Weights of a small GPT-style language model, trained from scratch on English Wikipedia: 6513 steps.
Each number is 128 + 24 x the weight over its row's rms, rounded and kept within 0 to 255. Layers, rows and columns count from 0. The size above them is the row's rms in percent of the matrix's.

# layer 7 MLP down (transposed), 640x160, rms 0.153, rows 505-586, columns 0-39
size [ 76  93  83  67 114  78 117  98 117 103  87  89 105  78  83 111 107 117 136  79  90 102  94 121  98 110  76  92  87 110  81 104  92  73 104 103  89  89  77  86 112 104  90 110  95 103  87 122  85  76 106  85  90  99 103  98  91 110  75 118  78  92  98 110 142 102  83 101 114 132 119 125 108 122  99  86 113  76  90 110  92 134]
[[136 147 130 121 131 159 172 152 200 119 147 129 116 129 119 110 157 131 143 135 113 124 100 175 166 163 125 141 163 143 115 109 150 144 118 156 135 122 154 125]
 [135 136 147 146 124 118 126 143 127 159 154 132 157 140 118 139 115 145 114 144 148 148  99  59  96 135 133 170 131 153 141 123 143 113 130  94 121 139 163 126]
 [139 119 124 131 127 157 111  91 175  55  94 111 132 157 117 125 157 134 185 135 103 132 164  81 114 118 157 127 127  93 168 121 110 119 139 126 155  97 101 131]
 [136 143 114 123 117 127 107 135 136 124 130 140 133 132 128 135 136 138 111 179 112 157 106 155 152 149 147 127  99 138  59 139 139 131 115 119 149 147 139 112]
 [146 150 133 119 126  94 168 106 164 117 120 179 145 109 146 114  99 160 107 127 154  70  88 140  93 111 142 136 150 146 152 181 149 116 127 102 154 121 102 120]
 [148 138 103 122 121  94 120 115 178 124 150 141 145 129 120 120 145 127 138 137  99 143 174 115 149 134 104 118 132  91 143 164 110 103 115 101 113 135 129 144]
 [132  79 113 135  99 121 149 138  92 135 122 147 159 149 165 132 124 136 144 122 126 174 110 159 110 116  88 117 141 130 164 136 125 113 111 144 122 157  78 116]
 [110 175 139 127 136 107 122 135 148 158 140 119 139 111 160 121 113 151 121 145 109 146 183  90 131 154 142 128 137 155 114 115 129 119 116 150 117 133 143  78]
 [130 118 157 118 137 131 133 128 134 138 143 162 112  92 156 123 141 105  98 110  89  90 105 101 168 134 119 119 128 112 119 155 136 129 114 151 104 127 133  91]
 [113 113 121 138 101 105 111 136 100 117 145 144 184 127 112 129  96 128  87 156 125 141 114  89 149 134 146 139 185 121 116 140 101 123 180 135  75 143 115 140]
 [110 144 163 179 116 132 120 144 116  73 129 119 104 103 101 140 150 122 127 111 167 135 125 159  98  82  80 122 136 153 123 118 131 124  84 173 162 155 159 114]
 [112 127 124 146 111 166 130 155 119 153 124 129 121 150 128  88 156 136 119 115 104 122 128  88 166 122  97 125  91 154 140 115 114 119 160 112 145 135 145 141]
 [149 109 153  77 148  67 131 105 147 112  98 178 103 140 115 173 164 143 128 113 128 144 107 125 106  76 120 139  96 106 119 121 149 161  99 134 127 165 153  82]
 [183 167  89 119 142  98 157 115 142 121 167 155 148 131 167 100  81 134 138 130 142 149 169 139 146 130 133 130 122  98  83 104 108 121 137 138 134 115 108 133]
 [170 130 111  87 129 163 132 100 121 106 115 123 166 160 108 113 122 163 133 162 120 141 123  92 181 142 114 131 170 152 173 137  95 130 113 175 135  76 120  88]
 [139 121  73 120 108  94 164 159 144 116 122  99 120 125 136 143 115 109 138 127 116 117 151 177 113 124 107 102 150 127 122  98 145 119 102 104 112 145 114 106]
 [136 104 117 117 124 116 129 107 147 153 109 116 101 101 130 101 114 129  85 114 120 104 114 121 157 141 118 153  95 110  87 135 139 144 141 114 127 138 128 105]
 [ 88 121 132 111 168 174 149 133 102  96 130  97 103 119 117 125 151 127 150 129 116 140 155  84 152 140 126 145 111 124 113 114 128  92 130 152 116 153 140 145]
 [114 139 128 124 124  51 111  92 190 115 139 157 151 129 114 169 140 113  96 162 147 112 124 202 102 109 121  86 184 147 136 122 133 118 129 112  93  96 127 139]
 [149 135 136  93  95  99 151 119 166 114 146 107 138 124 109 143 148 137 131 169 135 141 162 153 132  95 132  97 131 123 136 127 154 118 132 144 138 156 155 128]
 [112 100 107 159 119 138 116 116 111 109 130 129 139 182  97  90 136 137 106 136 116 146 128 161 130 133 146 101 145 139 129  93 128 113 155 122 161 168 126 127]
 [118 101 141 129 111 120 138 136 125  98  90 126 128 157 151 123 150 163 131 109 119 106 124  96 186 124 150 170  99 131 169 152 114 116 150 158 106  90  91 145]
 [110 114 141 101  89  98 150 112 134 125 142  95 120 151  68 131 135 150 127 116  75 165 151  87 115 124 229 123 116 167 161 123  75 111 130 117 106 112 146 120]
 [116 175 110 111 114 105 125 135 147 132 103 142 120 156 151 129 146 109 131 107 148 149 103 131  96 143 177 106  90 130 116 115 145 141 105 121 127 175 107 110]
 [151 125  81 131 111 158  85 147 101 124 151 105 158  91 108 165 133 130 117 119  96  97 104 107 139 116 165 134 101 136 112 163 115 136 133 156 147 108 115 123]
 [138 119 154 157 133 130 136 109 141  85 129 130 122 148 125 117  96 121  95  88 111 160 129 125 121  99 103 137 102 115 142 150 137 139 128 105 122 153 121 175]
 [151 143 105 140 112 127 123 110 173  67  83 156 146 161  97 136 144 133 169 146 146 128 149 127 134 117 120 126 132 106 137 131 147  87 143 129 138 136 100 147]
 [128 175  74 124 128 117 161  78 151  95 148 106 111 156 142 158 120 147 132  81 124 110 134 127 113 133 107 111 105 114 117 161 101 113 125 168 131 142 140 116]
 [193 120 134 122 132 125 163 167 159 124 123 142 116  92 131 112  95 135 108 144 148 119 117 122  99 112 130 144 122 105  87 132 122 134 120 156  91 127 115 139]
 [136 106 125 113 141 142 117 127 118 137  80 150 126 126 165 106  79 131 120 123 135  96 145 127 154 125 144 126 170  63 125  98 142 158 122 114 126 162 148  95]
 [123 123 128 101 138 155 139  61 136  90 127 147 148 149 103 112 142 123 169 109 109 155 125 120 140 135  85 125 145 111 149 122  82 116 156 127 123 133  95 146]
 [161 145 116 133 111  73 105 115 158 138 100 121 108 147  76 142 107 111 104 114 129  88 148 156  92  96 107 121 117 117 128  71 138 113 104 151 129 150 155 147]
 [ 82 136 123 142 114 145 120 117 153 141 133 101 145  92 153 169 145 150 108 104 147 142 148 182 156 129 107 108 114 110 156 110 159 152 114 150 131 141 132 110]
 [120 119 140 129 122 136 131 103 149 130  86 110 118 169 105 121 129 114 130 154 128 134 118 130 168 161 105 135 118 130 172  93 104  85 118 130 111 130  95 127]
 [125  86 107 105 131 174 116 110 111 130  99 124 140 120 130 115 140 217 142  89 143 123 144 120 121 147 108 158 117 103 136 110  84 120 161 130 116 176 132 149]
 [113 170 135 101 136 119 127 128 187 124 119 142 137 121 118 138 133 169 142 138 118 134 170 215 150 133 110  86 149 153 151 127 104 112 127 144 130 124 123 127]
 [151 139  91 135 110 115 142 114 170  95 118 154 161 158  96 127 140 114 177 180 105 193 139 119 130 130  79 146 177  96 150 112 121 117 151 142 135 126 110 113]
 [136 133 162 128  93 133 165 130 141  72  88 158 152 172 130 106 159 111 145 125 161 154 146  82 136 127 130 146 122 142 144 132 159 132  79 127 106 124 137 116]
 [143 144  99 116 114 141 170 116 153  78 105 118 181 136 151 117 129 122 135 121  94 136 153 168 139 106 142 139 104 108 133 130 147  96 103 150 106 149 109 109]
 [107  90 116  80 107 120 103 112 156  83 149 146 141 139 124 118 103 180 135 150 131 125 134 128 143 121 122 129 112 133 171 111  88 122 106 140 116 110  97 107]
 [128 113  90 140 128 144 104 159 119 105 100 115 129 153 111 133 109 146 156 102 153 132 137 139 145 125 126 119 127 122 126 107 158 197 102 165 142 163 125 139]
 [ 90 143 136 101 115 125 135 138 111 136 122 117 149 124 109 111 139 119 136 113 107 158 151  51 155  88 118 151 103 101 132  95 146 107 164 166 109 148 148 136]
 [117 137 103 149 114 120 113  81 119 173 124 164 102  97 130 164 103 114 128 100 153 133 111 107 128 153 122  85 103 137 102 103 122 112 103 128 142  79 140 144]
 [122 106  89  82 120 121 112 107 130 139 112 128 118 102 114 113 117 151 112 137 135 107 161  71 171 154  91 131 106 111  86 115 116 141 173 142 143 133 155 119]
 [145 145 136 126 154  87 134  99 167 107 153 126 156 180  95 114 173 150 144 185  94 193 138 155 108 145 144 105 130 117 134 147 126 124  73 129 119 144 120 107]
 [129 120 130 128 111  95 153 127 148 104  96 109 123 115 161 118 146 121 130 119 153  89 143 233 101 135 146 122  98 152 137 101 110 114 128 125 131 128 106 139]
 [156  95 106 101 157 121 132 111 109 109 121 153 164 173 137 122 122 154 145 137 125 171 120 120 153 107  85 167 138 120 180 202  98 142 116 145 123  89  97 100]
 [115 186 161 160 100 155 137 125 164 110 146 150 125 116 152 152 139 103 153 129 126 126  84 155  83 102 112 111 134 150 122 103  97 100 121 131 131  97 136 143]
 [126 136 134  96 151 134 126 101 166 147  98 157 114 152 129 122 148 160 147 132 111 107 124 138 137 129 107 125 135  75 174 110 136 133  62 107 122 110 154 122]
 [128 149 112 150 132 119 153 104 159 113 126 148 152 126 118 114 146 114 136 126 108 134 154 123 154 137 135 106 127 119 143 134 142 154 110 127 145 132 139 123]
 [133 125 112 116  99 155 131 170 124 147 131  92 120 105 136 123 140 110 128  87 107  98 149 114 114  93 146 106 147 125 144 133 120 145 141 110 100 139 140 134]
 [130  97 105 103 134 100 147 137 156 104 136 105 133 121 128 119 132 146 150 131 136 124 146  92 153 100 162 102 177 133 129  95 136  91 142  79 109  93 108  90]
 [ 90 115 142 183 123 153 125  92 143 111 143 115 113 172 120 131 119 152 146 135 130 157 127  91 124 167 151 159 105 152 221 114  85 114 113 113 109 135 103 132]
 [ 99 116 112 127 116 112 103  99 159 122 175 167 116 150 127 159 164 154 139 151 173 125 145 103  99  94 160  96 131 138  98 138 100 115  99 126 163 178 122 141]
 [145 131 109 114 140 129 110 138 147 124 110 132 147 108 111 159 149 112 126 135 102  87 112 173 155 123 128 114 130 112 112 135 117  93 121 114 111 120 126 104]
 [110 133 110 141 105 168 131 150 150 130 124 117  97 158 153 100 126 132 169  86  90 153 107 135 137 123 111 105 162 138 116 118 176 126 134 147 130 153 121  94]
 [111 137 129 148 130 122 143 131 153 102 150 132 142 127 125 100 138 122 138 101 132 132 123 146 118 119 146 120 171 115 110 151 111 103 103 142 133 122 108 154]
 [106 122 122 125 130 149  98 114 103 149  80 162 108 115 163 116 127 148 123 147 160 141 124  99 132 161 137 157 129 141 101 128  71 119 105 159 114 137 147 136]
 [131 136 121 140 115 114 126 139 133 119 133 127 152 152 105 123 122 133 141 120 124 168 136 146 115 146 171 120 126 129 121 127 139 146 123 143 103  97 124 149]
 [153  97 187 135 106  86  72 133 132 110 109 139 131 134 123 140 122 135 109 113 132 106 126 174  71 159 173 126 123 143 174 139 134 129 118  98 142 159 139 121]
 [122 136 147 129  85 128 110 128 178 137 135 123 149 148 106 141 113 132 150  95 115 137 112 128 159 152 130 110 108 117 154  89 110 124 130 153 145 105 109 108]
 [146 129 120  93 145 129 122  82 140  83  78 117 126 141 107  85 139 122 172 138 128 124 163 140 120 119  87 117 121 163 187 126 124 101 142 123 101 155  95 142]
 [ 98 105 122 110 132 144 154 152 130  81 112  85 111 115 119 130  95 126 139 172 118 148 165 152 130  99 121 131 135 134 110 155 135 139 110 124  87 156 158 150]
 [105 148 115 181 139  99 111 110 146 144 170 166 118 131 137  85 100 135  79  75  99 139 116 142 155  83 157 103  98 154 138 153 168 124  98 119 163 106 158 143]
 [163 148 146 152 157 142 131 129 105 118 122 140 134 105  75 123 124 100 122 151 127 103 138 134 125 109 117 119 114 126  96  85 155  89 152  85 129 125 135 149]
 [123 111  83 156 112 163  80 140  99 161 126 156 143 125 133  97 137 154 132 112 133 125 158  67 141 134 122 137 118 136 104 117 125 120 152 177 138 135  98 111]
 [147 124 151 110 156 150  96 111 102 123  80 105 144 148 121  82 121 102 165 127 110 116 149 120  92 115 136 130 143  98 150 184 120 121 131 130 167 112 126 129]
 [128 185 139 140 150  91 159 100 145 175 122 136 123 174 121 140 118 135 123 152 102 176 132 153 141 150 127 146 134 133 110 125 120 141 132 123 112 197  98 109]
 [115 109 143 150 150 106 115 167 126 121 141 107 107 108 162 151  99 146 100 147 148 118 128 162 117 100 142 135 120 167 145 154 102 114 108 121 125 163 142 118]
 [160 114 145 139 117 159 126 157 113 109 152  56 116 116 143 131 134 112  85 118 117 167 133 123 121 131 112 111 165 120 142 137 120 100 142 153 133 158  96 129]
 [ 91 159 124 161 138 152 155 104 138 146 148 108 124  81 130 111 128 109 131 108 145 138 198 144 130 127 117 171 114 139 139 176 108 120  77 121 109  89 103 167]
 [150 105 117 125 155 150 140 109 146 128 136 117 134 120 112 138 158 145 138 116  73  80 111 129 105 155 123  97 130 127 136 115 116 164 140 125 123 114 116 104]
 [169 139 117 158 129 112 155 108 135 151 125 163 108 112  97 148 148 142  88 168  97 122 140 144 122 107 147 104 126 144  80 162 132 139 161  93  96 110  83 143]
 [145  79 129  92 169 121 126 130 118 141 138 112 141 146  71 115  92 126 113 154 110 118 194 126 149 130 102 148 146 157 163 164 119 128 164 123 115  87 131 129]
 [126 147 126 146  96 127 130  98 138 113 145 119 118  78 156 135 155 102 153 120  78  97  91 130 110 107 100 123 157 125 129 132 172 100 120 116 139 113  91  86]
 [108 117 104 119 157 144 109 120 150 127 146 112 124 112  80 144 122 108 143 115 127  99 109 118 114 115 130 152 157 146  51 162 167 129 136 118  97 137 133  97]
 [164 158 147 101  86 191 133 111 108 131 102 132 149 129 134 108 151 129 127 106 129 127  96 103 136 110 116 105 124 119 118 160 139 117 157 148 104  90 127  92]
 [122 132  74 101 137 132 154 103 164 118 123 110 133 135  89 131 129 104 139 118 126 138 120 136 162  85 194 131 135 116 136 108 116 124 104 137 117 134 152 121]
 [128 146 133 133 137  95 126 162 121 112 189 144 127 105 135  92 137 127 114 146 104 144 115 154 162 158 125 115 179 173 117 148 160 107 140 105  99 128 141  84]
 [133 130 142 165 117 130 120 192 156 158 155 147 153 159 134 151 106 147 117 141 148 129  98 141 144 120 169 117  98 139 108 134 124 105 121 120 106 168 133  85]
 [163 136 131 123 106 112 103 178 152 120  74 131 143 117 115 110  70 111 135 152 129 123  82 143 106 138 127 125 135 132 118 103 115 115 117 142 115 100 137 134]
 [109 117 149 157 123 136 142 122 141 127 123 130 148 149  96 125 127 118 119 160 150 171  66 149 122 169 162 152 116 124 140 114 137 124 130  99 123 139 145 120]]
# layer 7 MLP up, 640x160, rms 0.164, rows 506-586, columns 0-39
size [ 91  81  85 112  76 113 107 105 102  89  98 105  88  86 114 108 112 125  85  97 100  86 115  92 108  81  92  91 108  82  98  86  84 105  91  99  88  79  90 104 103  96 100  90 104  91 123  89  85 107  89  85 100  98  97  98 110  91 113  80  84  95 105 126 102  86 104 113 123 116 110 103 117 100  90 100  95 109 111  94 133]
[[109 112 106 143 135 127 127 109  81 137 103 123 135  88 132  94 113 132 133 124  99 122 112 110 116 115 139 154 139 146 119 153 125 131 148 133  74 138 109 118]
 [112 117 179 173 112 142 180 144 136 120 132 122 106 123 119 104 128 132 115  74 114 115 127 129 111 148 125 117 143 172 106 149 136 119 133 182 101 148 105 108]
 [128 107 185 165 142 146 128 158 147 186 125 147 100 137 136 102 119 120 126 141 177 106 120 102 102 144 137 144 151 128 162  97 124 138 163 148 131 113 179 180]
 [135 161 148 108  96 160  92 172  91  99 151  96 134 111 130 141 160 176 159 106 155  85  95 130 100 107  71 141  88 127 146 164 109 158 138 122 130 117 133 107]
 [112 115 184 111  99 159 103 138 105 114 132 132 120 104 145 113 145 116 145  82 196 146 121 113 147 134  97 165  89 157 153 151 117 147 144 110 145 114 159 111]
 [ 99 161 115 133 120 128 108  88 109 168 166  95 131 121 112 144 129 133 117 114 109 139 128 122 137 166 137 128 100 151 133 161 153 160 136 181  93 137 132 150]
 [133 133 166 115 143 125  94 139  96 134 152  94  92 137 140 121 130 133 119 120 103  91 104 141  83 157 106 172 123 139 130 142 106 151 149 118 123 122 138 144]
 [ 73 185 122 101  85 125 119 123 148 122 104 102  81 152 128 135  99 155  93 111  98 137  90 163 102 172 117 127 142 116 147  94 158 157 141 121 101 115 142 109]
 [130 123 116  93 168 120 140 118  88 110 114  85 126 120 142 124 127 158 119 119 159 123 150 115 117 131 112 113 120 161 153 144 140 164  74 128 118  79  84 126]
 [104 123 122  52 133 140 118 118 140 130 141 121 154 121 145 114 142 101 112 119 186 112 106 137 118 132 119 135 125 140 160 187 151 101 117 122 146  86 129 154]
 [119 116 198 126 131 119 121  83 131 123 164 123 126 178 115 144  99 143 149 131 154 112  88 136 123 124 104 161 112 134 128 123 139 140 105 153 175 158 120  83]
 [113 150 151 102 108 126 149 130  88 129 136 113 115 103 123  87 146 149 164  67  99  97 106 138 107 127 157 138 181 154 131 176 111  85 162 142 131 117 117 111]
 [159 105 175 144 116 146  98 166  86 180 108 138 137 131 146 168 158 125 138 108 127  96 157 125 120 113  88 152  79 131 116 142 130 117 149 115 177 139 116 111]
 [ 82 110 150 100 115 140 115 157 118 146 111 111 118 133 124 132 122 185  96 126 198 127 101 118 135 129 126 130 168 193 142 102 124 117 113 122 142 116 128 114]
 [156 125  88 107 147 119 111 127 128  96 103 161 168 102 118 125 132 135 144 110 117 153 149 144 109 129 145 112 117 120 115  97 104 162 118 120 120 121 102 141]
 [137 112 115 121 122 130 134 145 126 143 115 144 151 175 130 173  89 136 108 135 177 144 158 138 114 155  95  83  92 188 122 139 128 182 125 116 128 131 109 160]
 [123 147 139 142 139 126  90 125 141 146 114 111 138 124 135 148 136 120 159 134 187 125 133 109 128 124 137 150  92 182 137 105 137 154 123 136 151 161 142 128]
 [137 153 145  95 130 118  78 130 157 189  65 135 145 132 125  86 140  87 119 128 136 119  66 117 118 171 106 134  91 115 128 137 161 138 141 123 129 148  72 120]
 [135  89 104 159 135 147 125 118 111 138 125 142 141 109 171 143 117 154 146 115 190 144 162 142 104 152 116 105 116 102 134 164 125 144 160 123 144 108 135 145]
 [129 128 138 125 100 123 101 159 116 151 120 120  76 132 137 161 160 122  96 134 150 116 127 136 132 136 117 174 119 143 120  84 102 126 123  64 124 121 178 148]
 [128  98  97 144 133 116 107 118 138 165 123 111 103 114 126  96  87 114 104 152 127 127 136 124 113 102  75  99 115 108 163 126 130 111 126 131 136 156 130 125]
 [120 150 166 153 104 167 147 119 114 115 157  90 125  74 185 109 120 101 165 121  84 120 133 146 142 117  78 146  97 118 143 152 136 140 122 130 111 143 156 134]
 [146  93 101 113 130 103 107 120 120 133 151 109 161  99 147 114 142 162 124 120 142  86  95 126 138 125 136 118 121 108 112 145 120 164 126 116 154 143  97 163]
 [102 150 155 127 153 144 106 101 125 132 129 145 119 165 180 116 129 140 128 115 132 124 156 117 120 163  96 174 100 131 139 107 132 146 128 138 131 133 164 122]
 [165 143 120 154 131 141 156 115 126 132 154 117 151 148  92 162 118 173 154  59 119 123  99 129 115  97 105  96 116  94  98 144 123 119 132 146 150 115 105 126]
 [142  92 111 159 126 145 122 148  90 220 146 125 142 137 141 155 123 129 135 147 158 122 159 136 115 111 137 106 123 122 171 141 129 128 148 127 154 144 114 127]
 [117 126 109 116 156 125 125 135  96 171 101 152 109 156 119  79 143 120  92 153 125  97 105 135 126 176 138 108 148 134 158 137 157 144 134 122 113 143 142 130]
 [139  94 179 128 144 135 125 110 142 158 142 115 134 137 129 124 143 112 139  93 149 124 118 132 104 121 130 159 132 129 115 147  99 134 168  89 172 146 149 130]
 [ 79 130 148 113 149 136 124 106  96 154 131 113 123 123 168 113  94 154 137 151 177  79 109 141 128 139 140 158 103 118 124 157 142 165  92  95 140 142  68 118]
 [113 144 116 112 129 101 112 147 131 181  96 119 125 126 109 112  88 137  74 138 150  78 159 155 142 120 135  99 144 104 127 120 139 140 122 138 111 179 118 107]
 [153  68 122 144 144 124 142 115  74 119 173 163 120 108 137 131 140 129 140 136 123 141 121 130 135 133 114 142 131 162 123 172 131 161 149 124 146 162 170  84]
 [140 168 159 114 108 173 111 127 174 181 124 119  97 127 136 104 102  82 113 119 131 137 113 148 118 136 132 130  93 105 122 110 142  84 143  95 100 117 102 138]
 [107 137 104 122 142 126  76 145 126 181 184 126  91  85 122 118 152 113 110 134 153  95 129 129 113 106 128 103 163 136 140 127 156 111 133  77 149 149 139 141]
 [ 95 133 135 113 130 137 147 104 111 152  81 109 153 140 134 122 110 141 133 115 159 147  84 167 136 130 152  86 142 150 165 200 158 153 128 124 124 143  82 116]
 [ 84 162 158 171  82 171 160 111 148 147  86 109  71 103 153 112 120 125 107 105 178 104 125 156  92 164 114 118 109 113 156  97 155 113 146 125 125 118 157  94]
 [129 134 159  71 124 117 154 132 153 160 152 137 152 159 165  92 110 139 151 135 109  77 133 131  91 117 129  91 100 153 134 139 141 133 140 140 152 140  85 123]
 [ 96 120 136 142 122 165  63 110  54 172 140 122 114 122 158 188 137 102 111 123 172 139  81 121 118 153  91 131 111 133 161 119 111 137 152  91 161 126 164 125]
 [108 107 150 132 127 114  87 107 120 142  73 104 109 153 122 155 175 106 107  65 147 141 142 142 145 140 120 156 130 121 128 141 141 119 179 115 121 145 149 116]
 [108 163 152 124 110 155 134 146 126 173 189  99 102 107 141 113 130 126  93 126 158 106 119 127 123 141 147 182 127 169 155 105 135  85 156 124 132 149 168 151]
 [110 134 130 106 119 118 123 103 139 146 136 104  83  78 160 124 125 158  80 123 129 149 125 130 116 123 104 182 153 125 137  68 129 150 127 113 191 175 106 141]
 [117 122  80 154 125 125 128  86 157 130 115  99 110 114 134 146 112 112 100 119 165 143 129 142 121 142  82 100 109 158 151 137 132 138 152 119 116 117 115 112]
 [ 98 161 148 110 130 161 125 117  76 164 145 101 126 122 171 109 147 115 100 112 136 129 140 128  90 133 129 133  73 191 121 159 128 142 138 149  98 102 106 116]
 [118 120 160 147 127 120 104 108 130 157 140 110 124 115 127 131 132 146 125 134 165 118 117 139 148 102 134 176 125 117 123 159 124 122 134 127 151 151 106 113]
 [127 141 107 101 118 132 105 121 133 128  90 118 155  96 116  91 124 124 107 104 185 112 141 117  86 141  90  90 128 121 130 139 175  87 158 118 182  93  75  95]
 [115 120 144 148 107 155  99 146 117 163 121 159 182 200 101 116  89 126 140 120 167 125 125 133 169 116  93 160  75  84 131 122 130 130 128 168 158 137 141 127]
 [117 123 117 133  82 122 157 141 136 160 141 101  92 126 130 137 131 136 108 126 103 113 128 132 109 170 134 129 115 169 109  43 133 120 139 128 122 189 154 117]
 [129 141 134 138 139 143 130 159 102 124 180 102 114 166  98 146 163  87 162 138 144 130 128 143  89 154  89 172 161 133 125 137 112 139 148  96 104 190 147 163]
 [124 118 149  79 133 133  79 118 140 141 109 105  87 122 101 118 143  98  58 109 152  99 126 122 161 159 145 139 119 166 111 142 111 130 131  82 133 139 107 152]
 [ 83 124 102  85 130 144 146 113 126 153 126  94 127  88 151  93  85 168 129 108 123  70 128 110 131 120  95 112  93 147 119 116 153 125 167 112 116 112 112 143]
 [108 107 102 103 109 133  92 115 112 104 126 121 142 131 133 116 135 167 123 124 144 120 106 109 133 209  85 159 114 140 128  96 136 115 141 140 172 108 120  89]
 [111 199 146 155 113 154 138 153 150 145 112 130 103 111 115 114 131  72 104 129 125 106 107 154 138 118 118 143  87 112 137 127 133 186 122 187 105 143 173 155]
 [142  99 112 132 133 163 132 140 109 156 143 115 170 128 107  81 124 149 134 135 107  89  96 133 123 111  76  89  68 153 132 148 159 121 116 111 141  97 113 107]
 [142 116 109 127 141 143 179 112  99 139 112 124  99 105 144 148 111 139 111  43 109  45 102  98 121 111 132 135 135 110 122 112 103 100 141 130 138 138  83 124]
 [132 112 173 149 116 155 108 114 128 163 135 128 114 168 169 141 142  91 162 131 179 123 132 136  97 128 115 161  87 113 123 129 135 133 149 149 160 121  98  91]
 [134 112 117 118 127 165 132 104 123 140 146 119 154 122 159 127  91 146 118 121 150 117 177 120 133 153  79 102 122 140 119  89 131 153 128  87 172 106 105 126]
 [130  97 187 154 130  93 100 124 111 141 109 120  93 139 118 155 155  98  90 123 118 175  72 129  75 168 166 161 124 136 142 107 115 195 133 137 125 142 155 115]
 [137 146 124 117 118 128 142 126 135 154 124 111 105 117 132 136 131 145 154 100 103 136 138 143  98 115 131 105  99 117 104 142 124 137 166  99 125 136 116 123]
 [145 101 139 131 162 152 158 119  97 162 155 130 120 105 124 136 111 148 138 115 141  67 117 113 139 133 153 157  88 177 120 112 150 122 168 116 106 155 135 167]
 [ 56 159 140 102 119 123 152 116 130 133 145 133 126 125 154 122 121 138 118 112 157 157 103 131 136 107 109 188 125 117 144 128 144 102 122 139 129 161 142 136]
 [148 148 144 129 120 160 147 108 173 128 132 102 102 140 159 126 124  82 136 128 167 105 100 119 134 118 116 152 128 137 142 106 130  87 164 156 108 172 129 161]
 [126 138 177 173 111 130 132 100  62 144 128 106  88 113 150 200 167 136 127 111  82 126 105 126 120 144 137 192 120 121 125 112 129 167 173 139 127 133 125  85]
 [141  70  94  97 149 120 133  84 118 118 124  89 140 109 141 156 103 126 150 142 151 112  99 120 142 105 113 132 138 105 155 125 141 131 135  72 141 130 110 154]
 [115  79 122 106 110  86  99  72 121 102 118 125 127  91 116 148 159 153 149  85 139 118 114 121 108 118 149 157 135 146  95 161  87 144 139 123 160 135 113 111]
 [113  96 127 130 158 147 160 124  88 139 157 143 126 120 121 114 157 131 139 110  69 138 157 122 144 129 101 172 145 131 127 109 122 169 150 143 112 175 114 140]
 [111  88 132 112 149  97 153  86  91 127 101 130  70 146 162 160 138 122 129 127 146 115 101 145 123 103 141 114 109 131 138 160 151 143 114 136 147 128  71 119]
 [113 131 102 143 109 136 121 115 136 139 126 109  88 131 125 130 105 167  97 130 146 126 116 122 134 148 133 128 131 163 162 125 129 133 148 131 142 154 142 135]
 [ 99  69 162 133 124 160 166 120  79  96 123 153  97 135 126 131 164 126 116 161 155 118 114 125 131 140 142 108 158 117 147  99 114 133 139 117 142  97 106 113]
 [123 106  85  86 123 118  93 106 114 129 123 130 183 144  89 121 123 184 123 107 178 134  99 129 130 156  83 135 135 142 143 133 119 161 126 162 102 120 154 122]
 [111 125 124 107 109 118 127 143 117 139 118 143 142 116 109 142 150 145 130 104 103 111 164 129 136 100 112 107 132 142 138 165 155 117 133 101 142 100  58 104]
 [ 74  93 125 137 118 124 113 125 113 143 123 135  88 154 174 101 127 146 113 108 130 122 130 133 151 138  69 134 126 137 132 152 118 166 103 165 162 111  79 106]
 [168 144 159 147 122 118 115 141 124 102 152 138 117 189 180 126 149 103 157 106 167 145 138 138  84 114 123 163 122 103 130 142 119 160 121 119 142 174 121 120]
 [110 148 142 104 130 112 127 116 136 127 136 146 111 165 195  98 141 135 101 102 131 142 138 138  98 191 130 134 127 112 118 136 136 142 129 122 136 112 145 115]
 [115 133 147 138 123  90  95 110 125 132 127 128  82 175 174 166 161 106 104 109 129 112 125 135 132 147  84 121  90  65 135 151 121 128  99 121 127 122 126 122]
 [139 103 179  89 112 118 121 159 116 135  70 128 144 130 155 110 151 143 116 113 115 133 125 138 105 145 169 119 101 162 160 131 100 154 114 136 155 145 118  94]
 [126 141 159 119 128 156 136  91 144 124 119 137 130 106 127 126 128 136 145 124 157  98 142 134 163 113 154 114 173 104 154 158 122 161 135 141 133  78  83 220]
 [131 192 148 133 141 127 153 133 136 154 196 104 100 149 138 117  87 138 106 118 146 149 125 151 110 149 131 121 121 171 124 136 155 136 128  97  93 160 138 142]
 [146  99 192 120 120 148  84 143 112 163 138 116  43 109 125 146 142 120  89 153 134 105 103 123 141 159 127 134 115 140 155 136 122 110 168 129 123 148 101 111]
 [116 143 153 155 127 123 165 118 143 151 107 133  58 170 143 141 153 102  98 120 115 119 128 112 112 100 120 148 112 109 120 114 141 125 139 142 159 136 142 145]
 [118 117 131 111 139 153  98  75 148 142 138 128  98 126 173 108 141 107  76 114 133  89 149 133 141 146  98 147 166 108 175 140 148 112 133 135 172 135 100 151]
 [118 100 141 157 148 129 109 106 103 126 124 115  84 125 168 124 128  98 136 142 131  98 130 131  80 151 123 158 140 139 170 110 111 113 127 126 116 166 175 130]
 [ 83 150 143 121 158 164 140 106 120 140 104  94 127 106 120 107 121 162 106  77 107  96 101 150 139 124 115 153 122 113 128 139 166 105 118 118 131 120 110  72]]